Each number is 500 + 25 x the weight over its row's rms, rounded and kept within 0 to 999. Layers, rows and columns count from 0. Numbers have three digits each. The size before them is the row's rms in percent of the matrix's.

# gate: layer 2 MLP gate, 320x96, rms 0.0565, rows 260-305, columns 0-95
# up: layer 2 MLP up, 320x96, rms 0.0541, rows 260-305, columns 0-95
# down: layer 2 MLP down (transposed), 320x96, rms 0.0498, rows 260-305, columns 0-95
gate260 024:479533504393478480506478522515500558491465535497509492482488474500531501503506490505504475494496504521486527520469509447509487475473508509508500500500497499466493523453457516451467501494471520492576464477495552512503510504527495475521507486495512481492529513529500505495513521494532524501
up260 046:505486497528494494515498503470503601490533416501494498489483493510485518516512499513507497506493509497489496479511498493507498502497488499504488498512500502509519491493474523524511494504492502511500521504515471490495495497331502490505501486497514499495494518502511476488504509491504499533
down260 017:498507506484529541479541512507499484516497501539495512445556527496464503527521484540536516485496485555519487507540483485530462489506526474501502515537461515513487494528459468515497469513476466486476487519500456519498483544459544542474486486500491502473499513482522461481517466464489506477
gate261 040:479539490548510492481485476522473464512491554499492476491511489513510492503510502532521492499519512501485501512469489498492494491498499489507519480489471503522496516489471432477512495508475466512516508497504525527494492516352519494487504506492510492533493482531496485515496496530479543541
up261 044:496459489557482483519484521493469446504504481507500501497486514495506508514498489543516496499519490521497484479466508458504501496501503494509512494503486509469520509520501505480498517493492519505519465506523534483499511513670483499485497499476498501468529496517503522517498491499517503490
down261 025:509517453501495514526505482465587483509501516505472509521455507534507490503475508474504518504466489489562525510503506524512529538476513492506527483461509500519494514474496549528484494550536518458502482503496499520498489515483534512477532463526465491499471528541506481496552498490491447487
gate262 019:485478512466505483486512540461444513485493455496510514509498510490494473521525465481494499511499500510522498509444501514503538472494501484515508522510491465395490494465469495456516521505529491505559546486499485480506478492560486522522524493504449507473535490490493525510489520504515491489
up262 025:506493520508523492451476492550496447504467613509526496493454524521518508480507514527472510481517514496505496489510565480514509523488530507505519500504481480519508510502509487557491487497523503514506485511487477490519486486470498489488515503439505493494518509561501512478520501465511503451
down262 020:497533490499521515479479493530503520517473459543479459473528465503520486498502495531487448505476490513537521501502520451517520535544541512540483518485519499515462518509487521457471502483489466523444509533509480503507483554518511548487491534519531502486536498469459488496525521494487481465
gate263 183:507533559490506482497503500524468473479471513523512521427491480518472502521516501501480503473538483494508485494473500477496497535481477455529497490497471442447503533497502477447524531522509503481461510507504507502488501517471497523453496499504463523469469488491479557550501507538520476515
up263 195:497472492511468496506510472468553509499520550471497477530478522459541493499510479520466496487500525516501469510554511511560505508508513507452492515486564507505547486525519502484485476510502458503507470497531533515491504480524502483562489504515492496516500472505515463480481524431493530489
down263 201:492479470497467522502510520484504485513512512459492502528508493479552480483455487501506520544492473486494482498501514525548514488539562535454517523512519554508499496491514519517478510500485513511523496497474502492437538483513494476537547506503502477518516475510563451512481482441506519483
gate264 180:508491466464508487504480490481503484477475487444548493522493491473517495468450521485537460518464483523485497470468473484515519500476530502463515524470492505510485524484541531548499536509488496468481512540469501468477517561516467466489511499483508504526492483513550474503530545491471527490
up264 245:476515506538510509514500519492483507530527496535475501479527504529448487535535473508487541493513530454500488521516518528475475499541496516570499491538510520475501493513476469478492448486531515537480478488549452503518490476487537535499503457510500475492493509500483498495478487536502430499
down264 255:499514484473501514512490501489480479485495487489533500491493489489485495487427502498539448538486481495494472473480490511506512494495540531493500546482510526514496526477521492535494508516515531465491515550486468494452502531497457466488533478514500486519511490516615474498529527500490511480
gate265 026:476501489581474497478494476530498517516466511510493451519531481522482554508518496528485474498518504506492494535472512483513512513505534515520496481493514473464519532497484531463499531498468486491544488475498480513505460490395490511495507492563487504463492492487490510487468493499488498484
up265 029:500500510544469498506478505492504549507536626509508520502492479468504479433493506471487499474500482452498504475528514481517514480507504522480497503490454510511495483518498540455488484530517488482534485499503496513482483496431487511488500500523535489533491518526494489482493505480503494485
down265 022:553480479469530513458502528526566494529518510509485510501522502487491466487507500521506520529496534582484493506476484468487491508461493545503538507510507488465492462542545517484473496502518511511497532468481511510492499552518470472492509499503479523476470474524540479514476485537512477525
gate266 068:496493454452468477513448550437486491502537459478519522476449478531511512494493492440524481529528494485484485515500520510521490467503524511488507521494507521512477506515534559487473491496493492494509506498478503504519487522436512486519489490518463492468495536517517534487545520467478506485
up266 062:483481444482489458469468519466517476497527508508511505460464496505532520480529533495524490510539501484496524499523516488545538514493514477516490526516470508497545544538531515534464505471502520503515480512484474531517489546404509487533506496524488501480533506522512496511529517495531496491
down266 073:481519504514543516478474519479484495502458520499503542478551530494462484518539459515504505505550459491504492523540533460491503496507495480555511543480500482511466482495499523549494511440485517494479531511511506526508533530447488506473476499534511504462487494483521512514471472491508500450
gate267 170:510501480532527522480519490470529496518529484482503506558537529480508510493489514504528512507471508492492466494539498543487527483517494504474470503490483536498454501529511500549533516479501534475473518528459480538511498491511521489525491529499604451512502493486520499474507486509450486490
up267 160:489505461529511470499522491487507539487523488513443487536499526518532490489489491539508508516493487504521484431514499524468524493481477449481499518522531503503446517526543484525533521487540551488508522530473549504519508508476501507559511513502508487543504516469485494488534467520469509471
down267 162:503465522485488488521443481492496508496487473503509498475458457476496476526509444499463506482545501512535498504495509503563449515511516522513507499464518460540529496466479496493487487518551507509479485481527520459524482502515495520469521479521444563526501475514490479517512499509521528472
gate268 041:513478494508490503487521503548511508515488578494506502557472487493491467476493503518464493467520484483466507500470486435521511471497504497512524500505441509456500466509459527490480484499491513478511478495551474522491497497451503503503499490528544463495500475487505446507471515462528546501
up268 036:518493506509509506453508511476507450492468524493520544481465483482516435470510506491524495488508506504530507563487516476503446526528514498491476505459504484509484482453503498482504506557500534510498499485502521488508454469558456498480486511457515505491494524542503551471509493490519510461
down268 028:549517521492431467530560475522480469484486537504516491512507484509497516506487514517448492480474496473534553502507512499494520527546462535533489504487473490525505564478499494485477472494483478480481463476503492481522460488494503510487518496545543500528477481491465514477497544489512504517
gate269 036:499488508431495471501479509476460551487492392498495522467453518501519491505525503508499497488516490480506504490480524530488558488505475488503508504503512493525514524537514510493478486495528482505507467511514525454494494533547485508497499507500417512511489502495506509502515496524459472518
up269 043:513489517528517522517510489517489465510495626520509509527510481520503494492482489477473513483496503509508484464475500472507505502481498510502509511516461492472520485456496496463478507500513476495500511501504471494492509483632511512488501510492516503477493495538500511504496487521514495470
down269 030:499505482470458520514511501488496479476524437494476466510419459512546491477483482490466445499473550510522490528480467551513475492527515533481515439467508495506510531500515497498505504518516480520482508470512475490538457500495500495519492496473485493483506505520493529512490503550498467489
gate270 027:492499509499502496520467514567480573495491571513496510488506474507475491533526490461472487505515505477485513489481498522512524498493503502512535488526534474485528480554429444522494498494497488495444503482497526495484475505485488504487500482449479517494467534529502498514464476496542505496
up270 031:496465488534503530476500522519499585503501570492490505488496493550490534498499483507485508485532506509502511490537504529495457498481516481511518486551522496486525504506541474485510495484514519513526507513495447524501505467592512491493494520462501486490469481497535520484478464471511517524
down270 021:469476463508447517470505471433532503495499454445523511502470482509455515506465530501488545515515503488499513502453520508538473477486499526509460521484496487485542558517475488532496484495490512523511510517494503491518494499466513465527472529516482514496464527524511455536458495516489510496
gate271 028:480513506486504491478508490520481548494495548493484486492485487500524516478503500486510506559505499484517500524463511466487531508480495473510511492483461477497507523479475499460491492518507510492461487478497507456520497514654491502504504497536465513539501508514502488503489499521502498521
up271 035:515500500478503497491484518519495600506545457535522489487489499507502493497503503470492509493502503498484499486511527477497492481507500498494504489535548499547536516481511512482512484507526486516458476488487498459493513495625480512479510495464469499474506492470506520519488510507498536535
down271 021:490521517449566482480495503492485508492480494488516473503531496492538556483495479514471524475516510509530448531523517460483522516470468483493467495529501510492485501505491506515541490525499470462457535483502496456511511536493498542432484484484496521470532515509529458497518478505537511529
gate272 027:483514494557503500481520541466499539512513497494480479481544499503542476473499516464508494547528504525488516541414488507498474527481489476512528498488466491521552487512467524517452484536464495501493529494529495460509504524504499494502500513543537490513452485503488499492520472485511545509
up272 031:502494511588473506530466523490463534474458456499486516505469506502503536539498481536487491524497498490522495521455487442488520474527503536503527486519566500494517487497535499503495510502514457509523467509509467440517484496451494499492491481512506513478515496530497523479465509483521503475
down272 025:513511471505462525542494483516465484471483491488485500496446508492471504537441488495491539550488520465481559493520503437457491485486509507519475529520465498533474508450483524465488525518474529507498518513503495495453480516531515513464479523522505483518522491497535475506516491487467470480
gate273 032:493515506514509532492535510488504453509479579502480526522503487494480491487491504507477485492497492504500500494477507547517501499499512540518492511475484500465565483518507501528489489500490482491482502482472468493508516464366520488482500479494521467507471497497490521508469454478523509511
up273 029:501489514521518502474485475551479541536469604490481494471522513499520514473483490546498491525519492505487501518482531420488453520492506499500474496488474509524476484512493449527491525479476500503493501481490499539486511500497521499463507492468489513455511485523518508500457535485513514526
down273 021:457437512496515485529465511486525513460488522482499477469492528530526512474513506534518524479478504520477510543503535465494503518531502511515510444543480514500547506506446456530512527482505476523491513550477503480498526467458503493526490521548501480486520473471527513485521502515495485461
gate274 040:519495504537506515522514482500488546505484646498508488476542511524523499525516507486481504458501494494487511495475488456509482515499483493506525498510477489468506522476501509452519510500514523506497472499534507516489518504418492513475496499517461502511498494488514486515500528472500501495
up274 040:493497476532511473498537523531494426533538403490475483543495485506489455462492513479497494521517477520488504503502510539510487458499480491485451502518459529501521474526507529482498517469473488497504500494498490524500511542505531486509495481524533479458502508471506475468516501519488503539
down274 026:463474532445514476497519490489459502473480511480549468525503507479500479526464477505513512520507524564512459488512508485504469462471512476453506472514492512480520522550522473517490459513476528494491506477485449506522506472520489526521498481501501514496485528466465542468490441500515525518
gate275 036:503510504460523497500521480464493569506504418503479506509512507557504508506500499507502500489502497512508489491504496483497522512504504516484523491502535489473518471543513488489507498484517478509444520539471499488502520494379501516512506515484496504488511489450511508538520481544503476522
up275 032:492527528515504510516498479510505481486504370503494485502503468476487542513495510491470492483493506504479487471506504513496551495494500505494488499453464507487535538492511508541507490478502495518535531521504464530503497524601515501491517503509516480534492480513491483481501485527502496495
down275 022:487521486462533472473486512504509511488514478500500517494495512500465523486437521527442515523501479477462527520494472517544542487504476520544496516467520482519534525470493501491475509514501483490465470519492527448509519483496551480476503527501476511553524476503479535529442457481492513501
gate276 122:488505550479502519522494491514544469491498517476507503516431475501498516510496497455508495499521517527459496556480507523493539492538505535512445477466491504528556481476546505505482458504498500484469475507475466484525517505501504526507496495452542500534511446531495464501521504515515479521
up276 123:485502488567527531489490468489518463506523490473476475525504495511479550508492504513522515524491514522488495495549519544488519497503499523493482506479536543538499470519547481527539502477473540507524531502441486535510509509500543460515493517472546490486496482526531491455528484520464518516
down276 117:514498503510548508518515509520518538484520503528471475504495529528472551484505534508491485503442535515501493503495510500519505515467483506541512467483509497520488471486507496509493528465445468516499569498514506565486516479468470477505481518514534448469487493467548503464528463518486492514
gate277 027:535453498446506528501483506509501611485520607496500500498483498487495512530503494516513503487482508488494505517503484513492519509507508517501496490523532513457492499471509488457525497526499580513505491500494504513483507507564482490516506496494504501520497522496503477477495508493523516527
up277 030:490547517509510496556523521475497588500479421514505532507510495510496505513501496478508498535489504494500492523523508498495488499480482488502492509476542495498525542520480494527490491521513531500491515495476525520508467512381496502495506502451500489467492499492488513535471496500517487494
down277 018:531498518509506519556491467480478479521501500492527490493518531487511467512510470542505493515531530504570457549491515472502496485485526506479492482492478501490521504479513540499510503512498474482515500498498497488492556500479501522533515463529482542550521549516509555545531474474536527539
gate278 259:500473503478509472519535510485466463477511490489546522496542529519542500524510524494530500467497462483489453493478451494462469482518470471523497496499478505450497527477526496503475533491563481506508516503495469509520586512505509497508492461479532510495498509499474510553520500518515475514
up278 283:517518499531487530489476489493535530526497514507455464510444481475477508484492474498475500544502535527519546506525537511547524521482527523472496504508517500536488459515474522493526472492452514495509472492495537503472425482496491495501497554514471482500520495506516488442494502473476535489
down278 235:486531487514490532501505498486495494510526525500469465486510486526483512484457507526476522493510539478494522465500538498525514491471559488491475495489515477489474468478496489531547493527496503482487504523527536503475463490554496509511546515500462514484465496495619479496514486509492501493
gate279 190:482503529522525505501428507531473514480469492490496487474529510508502472509494462525494521495505467522526441500506437484451476490554467488511505523541496503479526494513507459513508484489514527504511526490499494489497482492488507530481527492448504509509485536455503470479533499500452433504
up279 166:480533454488500509489506495506563463491535475498546545509473495483513487495512531500513483480479557475495546513492523512557479491499544506513524509492499506523476485507515489533462484516507530496500473527532466493505537536505506462462497473501488498508498468536552478499463542518506539477
down279 197:479528460508516525497468494542521498476489478481531516511496480479525493499518488519495533532501525510530484499498486507489479469551483510502488518514559527492478487520497458525505459522509509477529510514522471505476506519488522494489535474473485518514507492481613463461508553491484473497
gate280 197:523506489519524453489466519529520501455494522478543499502501513529468462507447513458477478512477475481477506479491505475454489531493507461485460470515499472511487501500521483534470466480499498513500528507486467452483482538511490522504535524508502589494508452480499487513497531531482501497
up280 208:469529513479475523495511493492450477545498504505478481507526476517477496508537473538500554497510531501510485518491485540535512478513522525548536531482531542501492495499484497456525505525531515488460440502525511504539530508494505505514490457519456452518476489535544522524507499505496462479
down280 242:508521483496502448467479505516514499464480524475531487500499492530452473508445515483495462494489474466476490487494506499448472518508492464520470480495517490515493517499526471510474460509496510508474514519507491467486481542483498541524553509500465566489498465493562481522514523554492472493
gate281 026:523484487538484503452491536498469537507492469493466473526514504477508461416490489453503468476495478489525511524476468535487492490511530521496520506498536485477527444547508490557509483523509483506467484496501474507489483510552496508509498490512543477479498525483482494488478466513470490538
up281 035:499496481577477506508521539454499583503508443501457493484494492483505497445483512495513480501497492504499510521466478480514454501507514513512505488487473486434553488506463533471465485532498490508510516492512497477491504495585494502506491493540494515506507486484491509514516493496525492504
down281 019:538462519508505509496486480453464513495563481509509521521479483550483520521519512496532493445519467503476510492503532497475518519509479522487496476509493504503505500475514504491517482456472517547520532506502521511475487513431511482497480538486469462441500521494559516473484477506459465497
gate282 029:490496535495516482510465524410512535478467421490524507464469520535515494530518502503517494504508508489477485468487494501492558479526507484489504510518497510527482542476520499504495504516508514509482502517473503484485480506598504522496505492488511502548509498470506501479538506548499485492
up282 026:510475514503501495503498508508473528490527596490497479497515486510510477512511485480461485490505488494482491528461494458517459478514496476503504498521444481439547511488509507441481503508519501478501465492512513472509509477597470508499500487512474528491524492484503513478477506498543525497
down282 024:519539472472502473475553505505528499538530493506492547504543480482506467488508462529493473512470494496512518505501482521524546508483496500480492500490471467484577554490526487502460482457535462496482462504505484503493489524534460532473516510488451484519515501508491499504483528483517483545
gate283 034:459504518521480501506531530552495472492512521516486507473496524498524480505511501520545495494491504525469502522516500470491480537475526461469486510509525508528559505448514536426496519477491445505507498504518514484518492546452471515503486480546479527532545510484518484474507488471484530490
up283 037:504521487539532487469526456539513411504528492489482535520508527493532479479487498492521509497488501512510520525499491503459531522477501485484463489438546527516491493436476471551512515495467494476521507519503481520507494491511522493525509516513517508520517480490506500453510496507454509553
down283 036:511453470477501480495518511511533481492499455527525504508512464520488455513501493495444520461497506489507489488512454533509534504491526519465524488447448514501480477552481528477494525508545478495556509491498460444488516481464482493515452498471510474483499515508533513498497526498485484530
gate284 032:516504520516495507510494519487495555475476550496502497458495487501548487505504478494506495530508492489500529489460474471486531483498475502505515496507478486502518511530502516506484514506513494512528516509486522474510474499346466514477501498496476516525527517539500533511529468501500500497
up284 027:515486522490500477525478523439493455479533576497525499485496524528513515550499489557491490503496500480531487496542489508501474460501506500490540512514528490482495516435483516475501516485497472496483514511533534466490525495587503516527504511511499520515512516485502487546521502466498483507
down284 021:478509473530490488494509476512534469508544539483520563542448483518500466475513494540482494488505515494557537455536462524480510515486535470513507530505501518452506499469529534500471499452521475486499493480490519501494489512480495531493545501493545527515549486490481505480528475495500487508
gate285 196:511533511472518557448516526483463472493511523497473484527519518492457482503489536531523483504446520490496473456504484543468520511497494497535455494547483508495509516510523490537491493479521479492526500537423486490510493526508524473484509511514548518488508495495536522488510492527479496449
up285 190:474466483514502452519471475519492496517500488486521482493493467525515513497509470471477523498547473493506518540482500472522502479533523501486551502455517477521484470529485473474487495531500539519453474478568494498491510514494484569501504462522458479494500459535502465532501514508499477541
down285 211:514531502490528514463480511494446465509494527493514501524515499539482506504461532489518498533489525471506505486479474518484516496539488489507495503515486477513478512533508452502490485528493504526475500496496450514478483535483498529489509477531534494483504475499622490517514493526462444495
gate286 194:532496516498502487533518502513500527524519510508493522529459460514474551464499516494465479517523541450512493492491533485554526498464512491509503500532516475523565507465503511541529525484505525495520501479475498498486420502509519510501490529551484488542465530478482505484485474504516532485
up286 178:522496503469499506534463558518498539496481493493492513484482441517466546487501507527454463500532540487512517464480532488555498523482534510487517493533510480501548512485479506525513493494484521485529524527495499453486442487495524530525508499515456484519454535494510511511512528497523536517
down286 174:468516473524480514489505487471520506522513497514509470500519563498517463483504499475548527487461442506509491498492472502424517483511511473516498523476484504519483503514500499459462516499512491524462491466521491559525548498509442487479452493510538501475531471518462483521509489497521478500
gate287 031:506461513450475484500483507523468514501515587487493517476464482510521506463497502511490490497523487498500515568447501478511497495502486521508498492503436495449514512507454547527495519509487518496555506483520515486493505500559495506478494487560511509501514523518502511511482529472538493494
up287 033:491477474497501505483509517533512420523524465479508512511498486473482506489504531476538495492497500498471510513499512517497491508510506502496468500481519514477473503513504518464504524515465518492517485484478507531502496521344496484485490508503503482440497509485505480480489493496509513520
down287 022:503474488512472466524490521503461486532482487438510487504501526487442543480450520471531526520540461501491546489517476514500492491499467484531502536480520449511479498455480519470525485495471533499522500516466523527516519523479499485437484468481485513494476513486468512521483480521532498512
gate288 028:511509484481464508504533537508499501498498520503474450499541471477525480489508496530459487518488511509489513561472460544503459509478513487498497488504463504477485524475469533464528471535514504501490491489518484499480472508382485492505496524522499522499484491481497479534479505483520499542
up288 025:533552515528501485506476515526500500480447495529513536518494502478490460504506470449515481490511488526513510498502522474532473483496535514481524488539527492554434442480498531450496513511465468519506487492531518486483456512448463513515488515489467501509516539468502471492505507516513498511
down288 020:488509542534471464481521471496484500524519516497468523481505467496525492508513462506521514479543485524446514489496459473468486485538497522494505555491470514537523495482490508522526482467465482481445494499571498517496484488442482463485481524517509482484507518462464459485478504479478513502
gate289 027:486488497520495517516498483440483396476479551500484488471493481557486523537488478496535491505480503505522518530497499497490475491500504487492540502492490483516525470466447506506479506537493510524557516533519531503490505459525474499522501509554491527501517493520496532479504521491498468496
up289 043:500496498484490501550508505462492509504522540490487484494488499509521517523502495531486520483504499506505500479510488460494537485487488484486509497494476500482511504511512466463475509497520527502495523497515503509496504499681518525489495506523494484478535504499519487505508482495490495517
down289 022:518548524503503470493483472503537523522533524478489566487505486501466494505501500467526494476455528485489539473485496487497509496492484454455487457491544564502473484485514461502496512468506465488493512454490531533478504538502507508458515499482501512482523495516564496509508487523460480521
gate290 030:491502524514496536514517484528511515478494375518511488499477514478510462494497493490495518477496510497504467432515494511492526516492522464473518508487472477474543523563488463482534491511527541524503535525549469496490507485509500518502501505449505491502496494482507489517494507494509480515
up290 033:480493491550495483479501512486474454520510645500509451513506525489488496507484508519510505500498509492492502536508528465499517541493514498487497513485462507518495539513480533528508503492465496481504483525509502508499483517503503506496515496562509508508531478463490455475508524516502491525
down290 023:507451510502513537468515459504485490491551480523538501548483503483513470504491471481491519467453477470487516450464481512492478505495508511497476517505485527491464481452497517488522518516499480510475503514541493483465543505528451535481467494519543508459509486531482481487539561511519517501
gate291 205:488491459500457495517490520483495496496508491514494515526514441512447476463483501506463489453490503489482499524511525479561465511538531508509430512511506491497522475473530515509495526511524444486537505443475493496502533556507522474526496470480510520508511483504499507508451536493514518494
up291 258:474524539486540487476476539534470488523467514490500507479525509514487512524491494500511504538508489495499495476450466528464491456500505498526510504495490515466473539528484536492467486528479513513437484532516490473504507482479463515471507480548507469485471532512537531525551521525505452462
down291 251:483487485509479485488484518502488505510473515514511517518522459500436495487481486511470497486507508499502508533512520510560478509554521510517437499507496505487484474517523533503457502544519470460532506423492464490505541525523516488534513450496519517500529500505512480535471560484509513491
gate292 038:520494539459489518510494505487510406495500624517534506488495516499518454481518507475478503475495497502520517490510506460505543508496505492489503507527475480507491515467477513479519492512504532506456475499535487459494501495546503522486502489526467508484506488472500483525489515475496500509
up292 044:509509511505518493502487503485502435507508525494501498503448492501502518487507495507484489480510506499499488500497480539521496477510507500521488496495500490514531477503483490488519469480504516488508507496515471514504483491310509493508496491492514494489494494525512500479496503494531483484
down292 025:525550500473508485485496493505486491486475520473512497507459449514528462512479506534453553473488495451548521448475489506542534485522477517440525477468495499504476484493498497479473464479555528477532488529507503528510500516512472518498498499476505499513506499537455493498455509513518484487
gate293 030:493484496461527491453464494477526429475465489452507512530487491490523551485481494477477491468481511512490519442479489487504485504515516503501480510513523544525459473466494460473502485465516526504528512516507489547517487491482497476510500530485559526535491496539519491499506493498518545459
up293 030:475485514446510483499476498546492548490555455494515492484473513487492476479534482511520505516528518485514551506490520485477498513462468478484484508512493516509456475570510509478476517494451491489513505502489550511510514513444504485477490503512491537490525487470521494493530515511467573519
down293 027:536486478487520486524498504515512514507484509474472573499448496552488491460486509522506515515535535483534492473477462542472538485505517462482488511526511497488526489491505503476487506537494524533541519528516528470477505482501483504519462518501493518546480488522560509473451503512475453487
gate294 041:508502508466510514514512491453497453496516334510509504501514516493513496487497501501486512493485507520521485505543508491497504505506495501485516517513496491544499493473467502498512502528493457504520518501515511478503521497559500515514498502522472511509490497462498522550510510501476493524
up294 027:519509509495500521487478475522476442486500521491496489525539520516528525543486493523527502509475486497520496497528517547454467491514501486506517489529563514468525458526550424548503500516533486499511477526496509489503542490485515489516487530466517483555526488513503533487495498495450504506
down294 025:499514479525477499508483497486492505497474495502501458480495547556454521503479499484539492486525458520517541519460453534478492493515537466490467511515518499517468512504480482478516517458483514497479482511484533564464491510505497469510470506493544515529491435502458512532489491509531521461
gate295 064:495470503484504531504465507493519518496471535527480513506483515506497570482496510553463497543522493469507503454524524518524498504488513504531516504510500460459536507541554462539514500475510504502546516482480487524509517443465518484474491490485448475448509506506535498509509512500524521472
up295 063:525557519490497477476507491492491512502478476484530479482496498512501455521510496459535497462500502508511541500463475469485508507521481510472494493491523514547387492461494500472516516516508523503453492511495553494489498531508475524493499501478487537546479530512482478498523483505466501537
down295 064:558507468516480507489502497524549488536521475462482530513491511542511526469542528479527464490505548515511558510483476514488523488505470482468520496482490497525505470499501504484511515526498470492525505491484519460496525501499473516479502460509489516517509518493606496495527527523504467516
gate296 225:477506431520518496487491514499490486519502479400495469535522475480519512487447460511546469506501488529488495541509488502478513484524500517475486487506504540531456452492525498519501530482478502496493513503432477502515507537479517493504505511524533514529530488516519480469511524495481516501
up296 217:530501513514490523504500485471466516505494506485513502461527517518487530511481463467540494532540464485488463473529536532469546523485477484476499518517504518500440515520455522524542509473522494482524514528508529476471505493506521531547504566485481485532483472489481496496545479501481508543
down296 232:537479573488524489503522497470502517494458531533513531492474517487471490520521489476510521504557543481540441508497551533514502539511490493478511535500525508476535533496508553523512483491530517482521510488520511490443529475506497535514501548486484491528477521488486499514507505517477486482
gate297 034:491444484503518474466511533511500536495513517504509503514479501510496511478500499531510502526501497505503494489539508473495509514510511503502517516504515503458489497515511531549477515454513445497505498505497504491506499487347490485519512497492508501436505501473522480482524490509480476499
up297 034:475519519466497508492522448511493450495498497476513456476475502508516521552511491490488527483498527510505522489502482511487532539511499506488507492497509529548448525398504475449521477492493513514511501515523495513511492489550500516490500533464443515513514454513526476481509505524474490507
down297 029:528477552516478545504497516494508497477513447503470507507493443527527479484507526498517522464497528512541491516485504510499521514499499495470455501484517501521465504551509446470538536504508499507524508527519478482457486490550518512527517532457473491505516539523563487518523532505519486512
gate298 030:468521539447484497506500457522482499473511455501533499463526494489513475551504470481528505483483513484503506512496501519482497545506493496487533506475503503539459494461505491437477475512472511506538512520509498528510504508392481503493509514502497516503512509491510502464489540508482537543
up298 058:495478504560496476512511519495511543510504466501477488497504509505514484498486503536502514526497508515496505515517481515500495509497500490499499498505490515524523522521509500496500517485499483502502510509497494491506504500700497492497490495500500501491514486519508508510515497488477493499
down298 024:517511518533494534506472460517478506511515466470478484506485536494480474500473483474528522514536502489500501493454485484498478499490501502532495508489478501516477535518495465471497550581451486483503572516502508466422538488521550488494498516495507506506490512545514517504500528495500473504
gate299 036:508529495539481487484495546532446490492438585529509488496515485516499451510527498488518475529541496492526480522469505471483499487493510500500540487493539480461509544525558464486508518477532471492517518494525524489499464508458491499502508494515505534505485531483485529483508482523498479512
up299 049:478495508522511522484509471505475394509499507478504497501506485503476506503493510456520499483503507503504510500489505508474504520513496509494480501489516523525532488495510464515506504496505530500485486536475488534499481506652499493493500517470536496514478486510503530494510492524499510526
down299 036:464509459477494525507514516507502514507502445494529464516481512490500464479469519497480487514525529480521498503506475508487458490452551506484457456490482530514535551532513489492529493572520516526493471497485466494511461485569519511509513496497459524514514527483488519515468525476504490518
gate300 020:470486443480499457474480474453491435527508448501504511496505496550525486510509524474538501479496505552502539484484501507505494496503503528479489497508535503544517468500557536528498499510492537499463495502503520497480540502517485498464486522539500500466537493447522515474536496515471499500
up300 024:513506526555518504495497503525529486491494472500497535551494468496444467524490503450494473486489505487498498498455529464518530486508494520514484504495454506524501513458456534481520498511539504490447523503483477538487463452549509510496511503502555470504441502517462494530488506500486507495
down300 021:495504523489488509504527500491488509490508512518453502500473475515488505484478495477493487544478521492465513463489459518471526484517543534512517462503511494463483537517565503475501504505551467518475501486475478523488429487525484488492490539483521488495497467517448557542476501465498509453
gate301 247:494517559493495514490516478500450527468484519510514532445526516436500436488500524474508495500527495499512506538502467542477494536521512499524480507500464501495481514538552500521489456510512524503491461519499509498523467479523481543507518499526523555538514477514486480482471491496466490489
up301 244:500492443508505494513493526506550471533511480493494464552481486568499558507502467523488503499470510506487495475496543463520505465476487499486523491496525498497521478472446511460507547488483467498516537483507479504480534527498512455497481507482470449459484520479519528519521502505529511520
down301 226:500490472479535501490504518525494471534485463507533478517515479520506511483518435493509517500468497514503492495484502517484465491511464507511497494496511472472526492495447504498494475508484508501477535495489469489492531542528510488498504506507503485491500501505643550527515510509533501520
gate302 039:514518481477505501509508532500532508500547431502493508537488511502492506512516523463527480507498501505494504489553514547508487517520494505503509516503511520545489480549538497521513503458511502489519486493494481491496509482355514474507483506476516498463482509501523509499496498507479510501
up302 032:507482500519469487536481551498525526494511440511505550459489521484530452502480492522493513504506493471499466525511503481514454499506503470491501503518447472497457498460451498452473496526548492514513513503510559502493469502468489529516506500480523514462468525482481494494483534454507476485
down302 030:488483489511511557514511516407472496518519535503508502510521535521435539506497519506501485517525474520494534542464521481472496517513476502510493529499525500510499500478475498485480476486470482535502541515494541510554540498471471508473495489500504478488501525487551522510461506483484490455
gate303 033:522477530458515498538501500545484532479510579517507530510493534523491543499487511481474512429493502511510462465486495458487505500481481492511514502489524512464486516493490448511540494495560500498493492506534430460482495472498518511468507498506521511522498494524508454481496496512477480511
up303 030:526508499437499493546472488482494501489512538520518481490556495522528552502503491492503511516511500494489485515516508558470546491504486513498474509517515519482508549539509564521494520484536459501475466522464558528507499510558497485493490508517471500516525539470510503531512497533495500531
down303 029:493490494460451510534504517551517492524502494482458512533452480510504507488535510469484513546483495453519514480482458550509508472447502500462510464504507505501549497477517477485493485531470525492507464532477533477507503488509475500499486504503477527515520499484476517539489554550500545491
gate304 033:496480530488508513528502516536498606494479631503502487496481501491495494495489515543484523488506485506481482467504469456495518505489499500492478503511451486483527478494475455466494508491491487508489479506523495516499535509502513516476499498517512487512513502485510472529490504511533527512
up304 046:515501498519495504520484478466506493487495544499506488504525507491495491495506497494517498503495501496518502494540502490503487516516507499494518520490539503528471489500537493478479495500491482498496501503501511504497505488702479506506494505488492506473507514513518494512504505497500493489
down304 021:518533511496519519513528487500501458506488417487520491505496497520476512469517486464488482472522489536486511516497475518535483523539520476443511500454522482541530483517494493484509482468489501489480533518510539457526506533446507466530488537515529491475515496492515530460458517467479477497
gate305 041:477513511473509508513527478529496432506541500513500520516514490509487492476493493527466524482497509502483485492482510540501505507486479486497510495509478515482504505516479479483513500505512510498479518504492496511493529506677516492497495504480525489498461487507496491498475481515494483501
up305 033:504464487442502506522518506520470486504526496502475526510497491496483522512494509515507527471508508505484513489514503493497561503494502485503508512512421482513530511453521516537504489504509498493488497504497497517525497527356480520515503490516524493532522500505496482521458488498516521522
down305 025:462494494480440454510510478558485543502503525496530486510506492504505520495551493467502530523540530473519520480549475549478539551526542483493485478488473481465507492521516521517482505477470506521498499479490533470512478495490522508500558504486523490491506529460511511460491536517517507499